{"num_hidden_layers": 9, "hidden_size": 192, "num_attention_heads": 6, "num_key_value_heads": 2, "head_dim": 32, "intermediate_size": 768, "vocab_size": 4096, "hidden_act": "gelu", "norm": "rmsnorm", "norm_place": "pre", "norm_eps": 1e-05, "positions": "rope", "rope_theta": 2070.0, "rope_fraction": 0.25, "qk_norm": false, "attn_scale": 0.177, "bias": "all", "tie_word_embeddings": true, "parallel_block": true, "init": "normal", "init_std_qkv": 0.0297, "init_std_o": 0.0, "init_std_up": 0.0297, "init_std_down": 0.0, "optimizer": "cautious_adamw", "learning_rate": 0.000885, "lr_mult_o": 0.704, "beta1": 0.9, "beta2": 0.98, "lr_head": 0.00525, "max_grad_norm": 1.0, "warmup_steps": 287, "schedule": "wsd", "decay_fraction": 0.844, "decay_shape": "square", "final_lr_fraction": 0.0, "batch_tokens": [8192, 16384], "max_seq_len": 512, "doc_mask": true, "z_loss": 0.0001, "train_tokens": 127600000, "max_steps": 11216, "dataset": "wikipedia_en"}
Each number is 200 + 30 x the weight over the matrix's rms, rounded and kept within 0 to 999. Layers, rows and columns count from 0.

# layer 5 MLP up, 768x192, rms 0.0721, rows 253-278, columns 64-127
244,227,211,196,219,214,198,192,246,240,165,209,197,230,211,191,165,196,150,181,238,235,176,153,186,245,209,218,225,215,163,201,155,206,172,179,166,200,203,222,195,204,180,214,193,213,266,180,132,205,189,185,187,200,213,241,225,245,259,177,187,230,208,230
195,213,195,190,180,143,183,273,188,198,196,174,200,221,190,162,250,198,226,185,182,209,169,249,159,231,166,158,175,150,198,222,205,186,189,210,205,197,179,139,194,191,200,236,172,250,197,210,213,179,207,232,177,170,199,224,217,221,200,183,222,164,231,239
276,256,179,186,211,178,157,228,216,184,147,204,183,193,231,207,194,212,193,179,245,266,163,236,152,155,200,192,193,244,184,190,201,198,240,215,159,176,200,202,179,209,189,204,213,196,223,184,191,153,194,205,194,212,197,198,217,259,189,238,241,175,212,216
231,233,173,210,229,207,183,153,179,165,196,153,204,219,192,198,202,168,178,163,223,225,237,152,118,189,222,171,216,203,194,234,214,175,173,177,227,235,242,203,119,229,188,211,216,218,189,248,173,232,213,173,177,201,235,169,143,231,186,230,192,196,241,213
208,205,151,194,177,168,217,216,227,146,171,190,192,172,169,205,239,210,224,193,238,210,237,241,196,162,214,236,173,227,231,201,248,209,194,197,221,191,252,188,211,241,187,202,201,188,200,204,156,235,216,207,166,191,171,181,194,234,180,226,245,230,195,280
173,208,222,192,209,195,196,279,186,218,157,174,201,202,211,201,203,212,251,204,231,203,243,216,185,180,192,216,205,227,189,224,203,186,184,212,212,244,214,241,208,220,183,225,185,293,206,219,179,206,256,214,194,191,218,192,128,195,263,238,177,234,95,205
214,176,161,165,210,207,148,203,161,183,231,179,248,253,203,173,227,206,181,203,235,239,214,130,204,242,216,241,234,168,221,163,187,216,210,159,186,187,223,209,186,208,161,230,168,176,218,200,158,192,197,175,248,136,256,186,220,224,169,215,207,184,235,193
130,238,202,163,180,198,214,224,204,210,203,168,230,214,202,236,167,190,188,116,128,192,224,194,224,171,220,278,209,173,184,191,205,181,180,196,224,260,212,182,202,189,206,173,190,179,130,235,209,210,210,142,194,263,221,148,215,162,213,195,182,207,233,205
244,193,197,175,177,190,221,249,249,186,150,191,139,179,207,257,197,201,177,169,160,191,229,177,184,179,205,241,196,195,159,200,191,205,206,198,212,201,209,212,217,270,216,141,208,204,194,173,232,174,179,199,157,208,172,209,200,219,210,193,166,222,144,152
195,175,208,157,194,232,177,148,225,196,220,166,230,255,210,272,226,199,180,226,201,248,169,187,185,154,188,258,136,205,218,160,242,170,198,156,181,192,250,152,145,198,170,224,214,225,214,219,183,205,204,177,176,187,153,228,147,202,202,236,167,179,216,189
219,199,248,216,206,152,231,196,193,257,209,197,189,191,177,216,204,202,147,196,157,226,163,223,179,164,241,189,182,202,223,196,196,188,220,227,197,206,168,156,232,171,200,161,196,195,232,234,183,191,247,205,184,200,196,207,205,213,227,151,236,173,240,217
196,233,223,217,155,126,214,215,227,216,207,184,170,168,192,178,205,218,142,224,209,167,214,212,176,191,157,219,166,175,217,216,175,158,218,203,191,233,226,170,173,133,213,230,189,222,210,238,197,252,204,211,191,202,200,222,211,222,157,180,250,242,178,201
161,177,186,157,210,209,177,217,253,222,178,191,238,204,188,188,192,246,179,248,167,205,180,194,196,158,213,233,202,226,190,235,208,170,185,202,210,175,245,133,222,210,188,164,124,220,226,217,174,109,225,219,198,200,236,236,188,198,220,192,219,219,224,248
265,219,202,211,208,150,174,125,206,195,159,139,235,229,244,241,161,208,192,166,176,214,150,191,221,148,232,197,196,161,205,148,242,135,229,238,160,180,224,191,140,140,168,167,161,217,142,192,201,198,205,226,210,251,221,238,152,187,215,216,176,178,220,195
181,215,213,207,178,175,157,187,184,205,208,202,174,231,238,196,200,164,156,202,223,205,204,215,191,199,174,205,207,172,168,241,180,258,196,185,189,191,215,192,219,172,187,223,191,198,186,222,200,147,192,178,198,257,222,226,180,235,168,156,216,181,254,196
174,156,236,172,172,208,134,194,277,182,184,181,213,246,182,194,212,182,162,165,173,239,273,255,220,161,203,231,195,184,211,160,243,158,187,160,212,181,195,224,112,238,186,168,142,176,218,172,214,244,246,167,178,250,224,221,223,172,183,194,166,289,207,203
186,221,197,174,218,224,246,191,236,200,195,180,229,192,151,177,211,213,257,176,204,181,219,167,172,130,197,214,203,187,150,164,175,161,199,204,187,219,156,191,195,182,184,142,154,253,210,200,161,154,257,174,174,251,194,191,259,187,201,197,183,190,229,250
180,153,232,180,179,177,239,217,161,196,162,197,209,193,173,208,179,183,248,275,196,212,176,245,188,193,229,208,183,215,225,164,185,196,233,220,290,219,189,217,164,159,212,239,168,213,176,202,185,168,214,160,216,179,184,223,128,214,133,146,205,171,232,228
185,203,205,189,160,178,196,210,215,208,201,211,221,215,181,216,262,147,211,240,226,244,185,217,147,203,227,193,180,209,189,202,219,162,208,225,189,215,224,185,191,197,211,216,223,228,274,203,191,217,269,189,188,175,219,222,196,204,244,173,204,227,155,180
202,239,163,221,196,184,198,223,232,178,176,218,186,229,226,241,194,195,181,266,196,207,185,218,188,193,210,239,238,199,205,210,178,186,141,147,228,169,177,249,226,201,215,199,217,194,214,223,216,164,199,208,163,159,238,190,190,168,196,226,199,209,187,160
204,180,228,193,162,232,187,167,217,194,180,195,200,191,216,237,218,187,225,221,193,187,235,185,190,181,204,210,212,164,233,244,196,202,207,169,210,195,174,188,171,235,186,209,140,190,191,201,195,204,183,213,166,194,190,199,227,219,197,228,246,204,181,205
269,232,265,185,209,192,172,187,228,227,163,137,196,182,202,171,180,172,242,202,160,187,252,215,187,152,248,224,196,173,222,150,215,145,165,235,195,220,226,211,184,195,127,179,234,243,175,156,215,144,220,188,199,184,186,265,226,209,207,226,232,174,184,236
196,216,217,223,197,215,202,168,193,236,159,194,171,235,254,211,228,164,185,180,199,159,186,205,199,199,228,186,99,224,233,226,177,189,225,212,200,215,190,214,196,132,219,148,185,229,218,180,149,212,201,186,175,189,223,135,191,201,249,183,208,199,212,159
236,160,205,211,201,196,143,198,219,162,232,203,233,207,164,222,226,197,215,187,246,255,201,132,225,200,206,223,205,185,231,163,233,202,207,188,187,231,221,194,203,191,202,260,218,207,161,226,197,145,166,212,153,229,204,249,228,216,154,187,204,240,179,239
238,229,214,209,208,220,223,221,211,266,161,207,195,226,141,209,215,167,193,156,230,234,171,145,186,162,241,221,175,227,190,183,207,241,178,192,202,229,193,179,223,226,184,184,193,245,167,208,203,172,215,226,188,214,200,176,172,208,212,226,258,189,234,232
175,187,246,193,210,179,251,200,153,208,188,195,153,178,138,198,245,214,214,201,219,224,259,222,165,221,236,175,189,191,177,216,168,154,185,151,189,181,182,228,173,186,197,222,172,183,217,167,233,195,222,215,191,204,270,193,204,193,225,189,181,247,232,220
# layer 5 MLP down (transposed), 768x192, rms 0.0636, rows 253-277, columns 64-127
202,181,231,165,148,215,209,173,180,179,225,196,188,186,179,190,177,227,232,185,198,176,218,273,234,209,190,192,145,189,206,160,197,169,201,232,208,195,224,196,218,234,255,173,209,157,229,215,188,191,198,218,225,192,210,186,205,198,187,241,218,198,256,163
223,165,196,179,180,234,263,183,171,156,182,201,190,217,243,266,198,219,150,219,183,168,248,163,224,209,205,220,202,229,196,192,241,210,162,195,204,216,196,263,227,213,220,167,200,200,206,185,148,232,192,249,154,232,182,225,177,192,187,238,158,245,238,163
160,220,208,205,160,214,238,192,208,156,223,143,201,234,217,215,186,160,200,198,184,171,240,185,212,200,205,157,220,189,220,204,172,192,158,185,245,240,212,234,203,199,180,197,176,195,147,199,196,262,185,217,189,156,191,272,224,204,209,172,150,190,217,155
188,212,207,190,191,228,178,187,149,237,203,256,198,170,199,204,174,236,234,212,193,197,191,219,186,184,210,242,230,174,212,238,257,197,214,216,188,246,218,226,217,243,254,289,197,192,202,192,179,203,230,219,208,163,216,177,162,159,210,241,261,210,204,227
163,193,252,258,174,245,169,192,177,237,196,258,235,181,228,196,183,173,187,171,224,220,152,170,237,220,191,185,206,168,230,199,170,201,165,228,220,193,214,147,234,228,229,204,217,276,201,150,245,237,189,222,209,212,213,227,180,215,213,195,238,182,201,153
209,202,258,214,159,170,174,183,190,165,208,168,213,192,210,164,191,216,164,167,232,196,214,170,223,215,178,200,196,198,183,151,163,194,223,122,171,160,174,171,206,238,189,205,242,213,154,162,162,233,240,215,205,199,177,198,231,207,136,215,145,153,197,190
281,165,191,153,239,141,228,265,238,185,215,260,182,176,232,207,170,192,208,175,158,168,194,229,191,152,183,204,215,234,230,199,172,185,174,237,214,209,195,217,263,190,184,189,216,248,231,175,171,234,169,260,148,222,225,260,172,207,189,228,200,195,208,211
239,162,128,218,268,249,213,220,187,205,239,193,177,165,185,165,262,183,217,241,207,230,169,230,199,249,170,175,151,208,263,188,177,230,173,236,208,187,152,219,182,202,237,152,204,185,216,166,193,135,161,198,219,175,232,169,207,215,220,248,191,187,181,204
214,208,181,247,206,216,206,170,190,138,247,177,201,226,210,181,217,192,189,237,193,214,202,247,213,231,161,174,191,204,218,239,155,192,207,202,182,217,204,186,210,176,170,207,187,231,241,206,160,231,191,194,214,164,185,153,212,223,208,168,235,175,212,225
212,189,166,199,236,183,224,240,230,192,196,190,151,153,203,239,174,160,206,255,219,215,181,194,182,231,171,187,265,159,159,257,244,156,189,190,175,190,168,186,206,208,283,154,240,110,176,198,211,216,138,245,152,198,247,187,211,206,227,191,218,215,192,200
197,189,164,197,213,204,231,135,219,203,173,247,187,201,210,210,196,215,238,199,195,169,232,159,194,202,180,253,185,199,217,162,213,207,177,199,218,179,220,188,248,193,214,165,169,176,197,210,204,227,178,204,191,213,169,220,184,140,187,187,206,218,202,269
194,176,226,209,151,209,243,145,217,198,223,244,219,196,202,173,231,233,196,226,165,216,266,172,212,199,197,189,201,186,212,182,168,174,189,215,171,169,171,254,133,160,221,213,222,152,240,245,216,224,202,197,226,199,230,195,226,229,205,207,176,177,195,167
161,207,229,187,195,222,224,217,186,204,200,231,220,152,228,198,200,186,159,226,231,191,171,233,171,223,178,182,207,201,202,177,216,316,203,192,209,157,186,163,240,120,290,172,246,167,205,194,262,226,232,243,170,202,193,140,190,238,268,186,186,249,214,181
225,220,214,214,171,221,214,246,180,199,221,214,179,211,172,174,237,205,131,169,207,185,223,198,237,217,227,164,211,245,221,212,174,214,230,158,167,220,200,200,220,178,223,242,230,218,244,230,239,198,139,239,172,247,210,142,238,209,216,232,233,178,203,189
195,204,209,208,259,180,225,202,208,190,203,265,259,224,169,169,210,184,251,173,209,173,231,220,155,185,219,189,205,182,204,187,212,168,179,183,187,206,161,193,238,222,221,194,209,191,237,217,187,216,216,210,158,165,188,150,219,180,181,193,196,218,225,190
153,213,199,195,211,232,235,167,191,228,189,261,225,197,241,168,204,263,217,227,189,157,216,185,189,226,181,197,177,260,147,184,219,212,191,228,218,162,210,157,228,198,264,179,204,200,177,198,185,140,230,239,200,139,227,202,210,163,243,178,202,175,185,133
125,188,182,211,185,205,142,215,191,234,225,255,168,187,221,205,202,251,204,213,184,238,194,159,193,218,222,206,174,193,194,226,211,160,207,202,191,206,201,183,215,170,263,197,238,202,165,192,180,243,178,246,176,196,194,194,195,210,244,178,216,216,165,234
210,195,202,187,216,237,130,171,221,182,171,164,238,216,211,224,263,224,206,193,129,171,194,206,146,246,214,203,181,179,214,205,192,176,244,160,163,245,146,243,192,201,195,212,236,198,282,172,209,226,179,249,147,178,205,164,224,194,234,189,185,197,194,205
216,188,205,210,237,200,164,159,205,233,140,159,197,234,189,160,165,178,181,179,217,152,168,171,199,226,188,259,238,186,196,231,192,193,166,230,188,225,198,234,196,219,210,176,218,199,186,257,175,204,229,181,266,167,190,179,228,190,180,257,142,179,222,236
206,135,208,206,229,232,250,197,155,189,180,162,212,178,185,190,203,190,242,166,261,176,210,205,222,184,157,163,193,176,198,182,216,252,195,206,164,240,182,152,158,189,199,208,192,214,199,181,190,239,248,194,202,227,209,200,234,197,183,239,203,255,190,223
226,220,152,206,194,197,209,168,224,178,238,204,145,246,213,141,208,194,189,219,183,217,190,193,199,197,201,182,200,210,173,212,211,243,191,236,198,230,222,246,211,217,184,133,236,188,219,200,221,214,200,225,223,250,172,179,153,151,154,184,210,199,193,161
188,183,172,279,210,235,191,232,205,172,178,231,172,245,193,159,148,143,151,194,166,168,233,182,224,160,255,229,215,198,231,208,239,193,250,229,234,125,203,276,174,180,160,186,203,220,162,203,187,206,188,251,212,249,213,238,149,220,216,217,264,215,209,198
201,211,199,206,181,189,205,217,245,192,217,186,164,205,247,215,172,223,215,246,225,211,176,248,243,215,193,200,179,180,201,190,185,183,217,196,214,181,225,212,188,198,193,202,225,190,218,245,256,173,210,257,207,194,195,222,207,174,190,210,184,210,161,235
176,206,190,207,195,171,201,225,163,189,181,195,116,209,184,178,141,189,177,199,212,188,199,240,227,248,212,200,189,188,206,219,156,209,201,176,238,189,212,202,181,214,254,143,158,191,226,253,205,221,260,209,209,172,193,199,225,214,183,225,259,186,218,191
231,224,238,175,176,170,211,193,197,173,203,188,207,194,216,216,166,190,216,220,169,152,221,179,152,205,212,183,199,216,234,199,224,219,190,180,218,182,199,223,259,177,179,183,188,184,259,160,242,162,210,239,210,178,147,156,191,196,212,222,206,217,199,185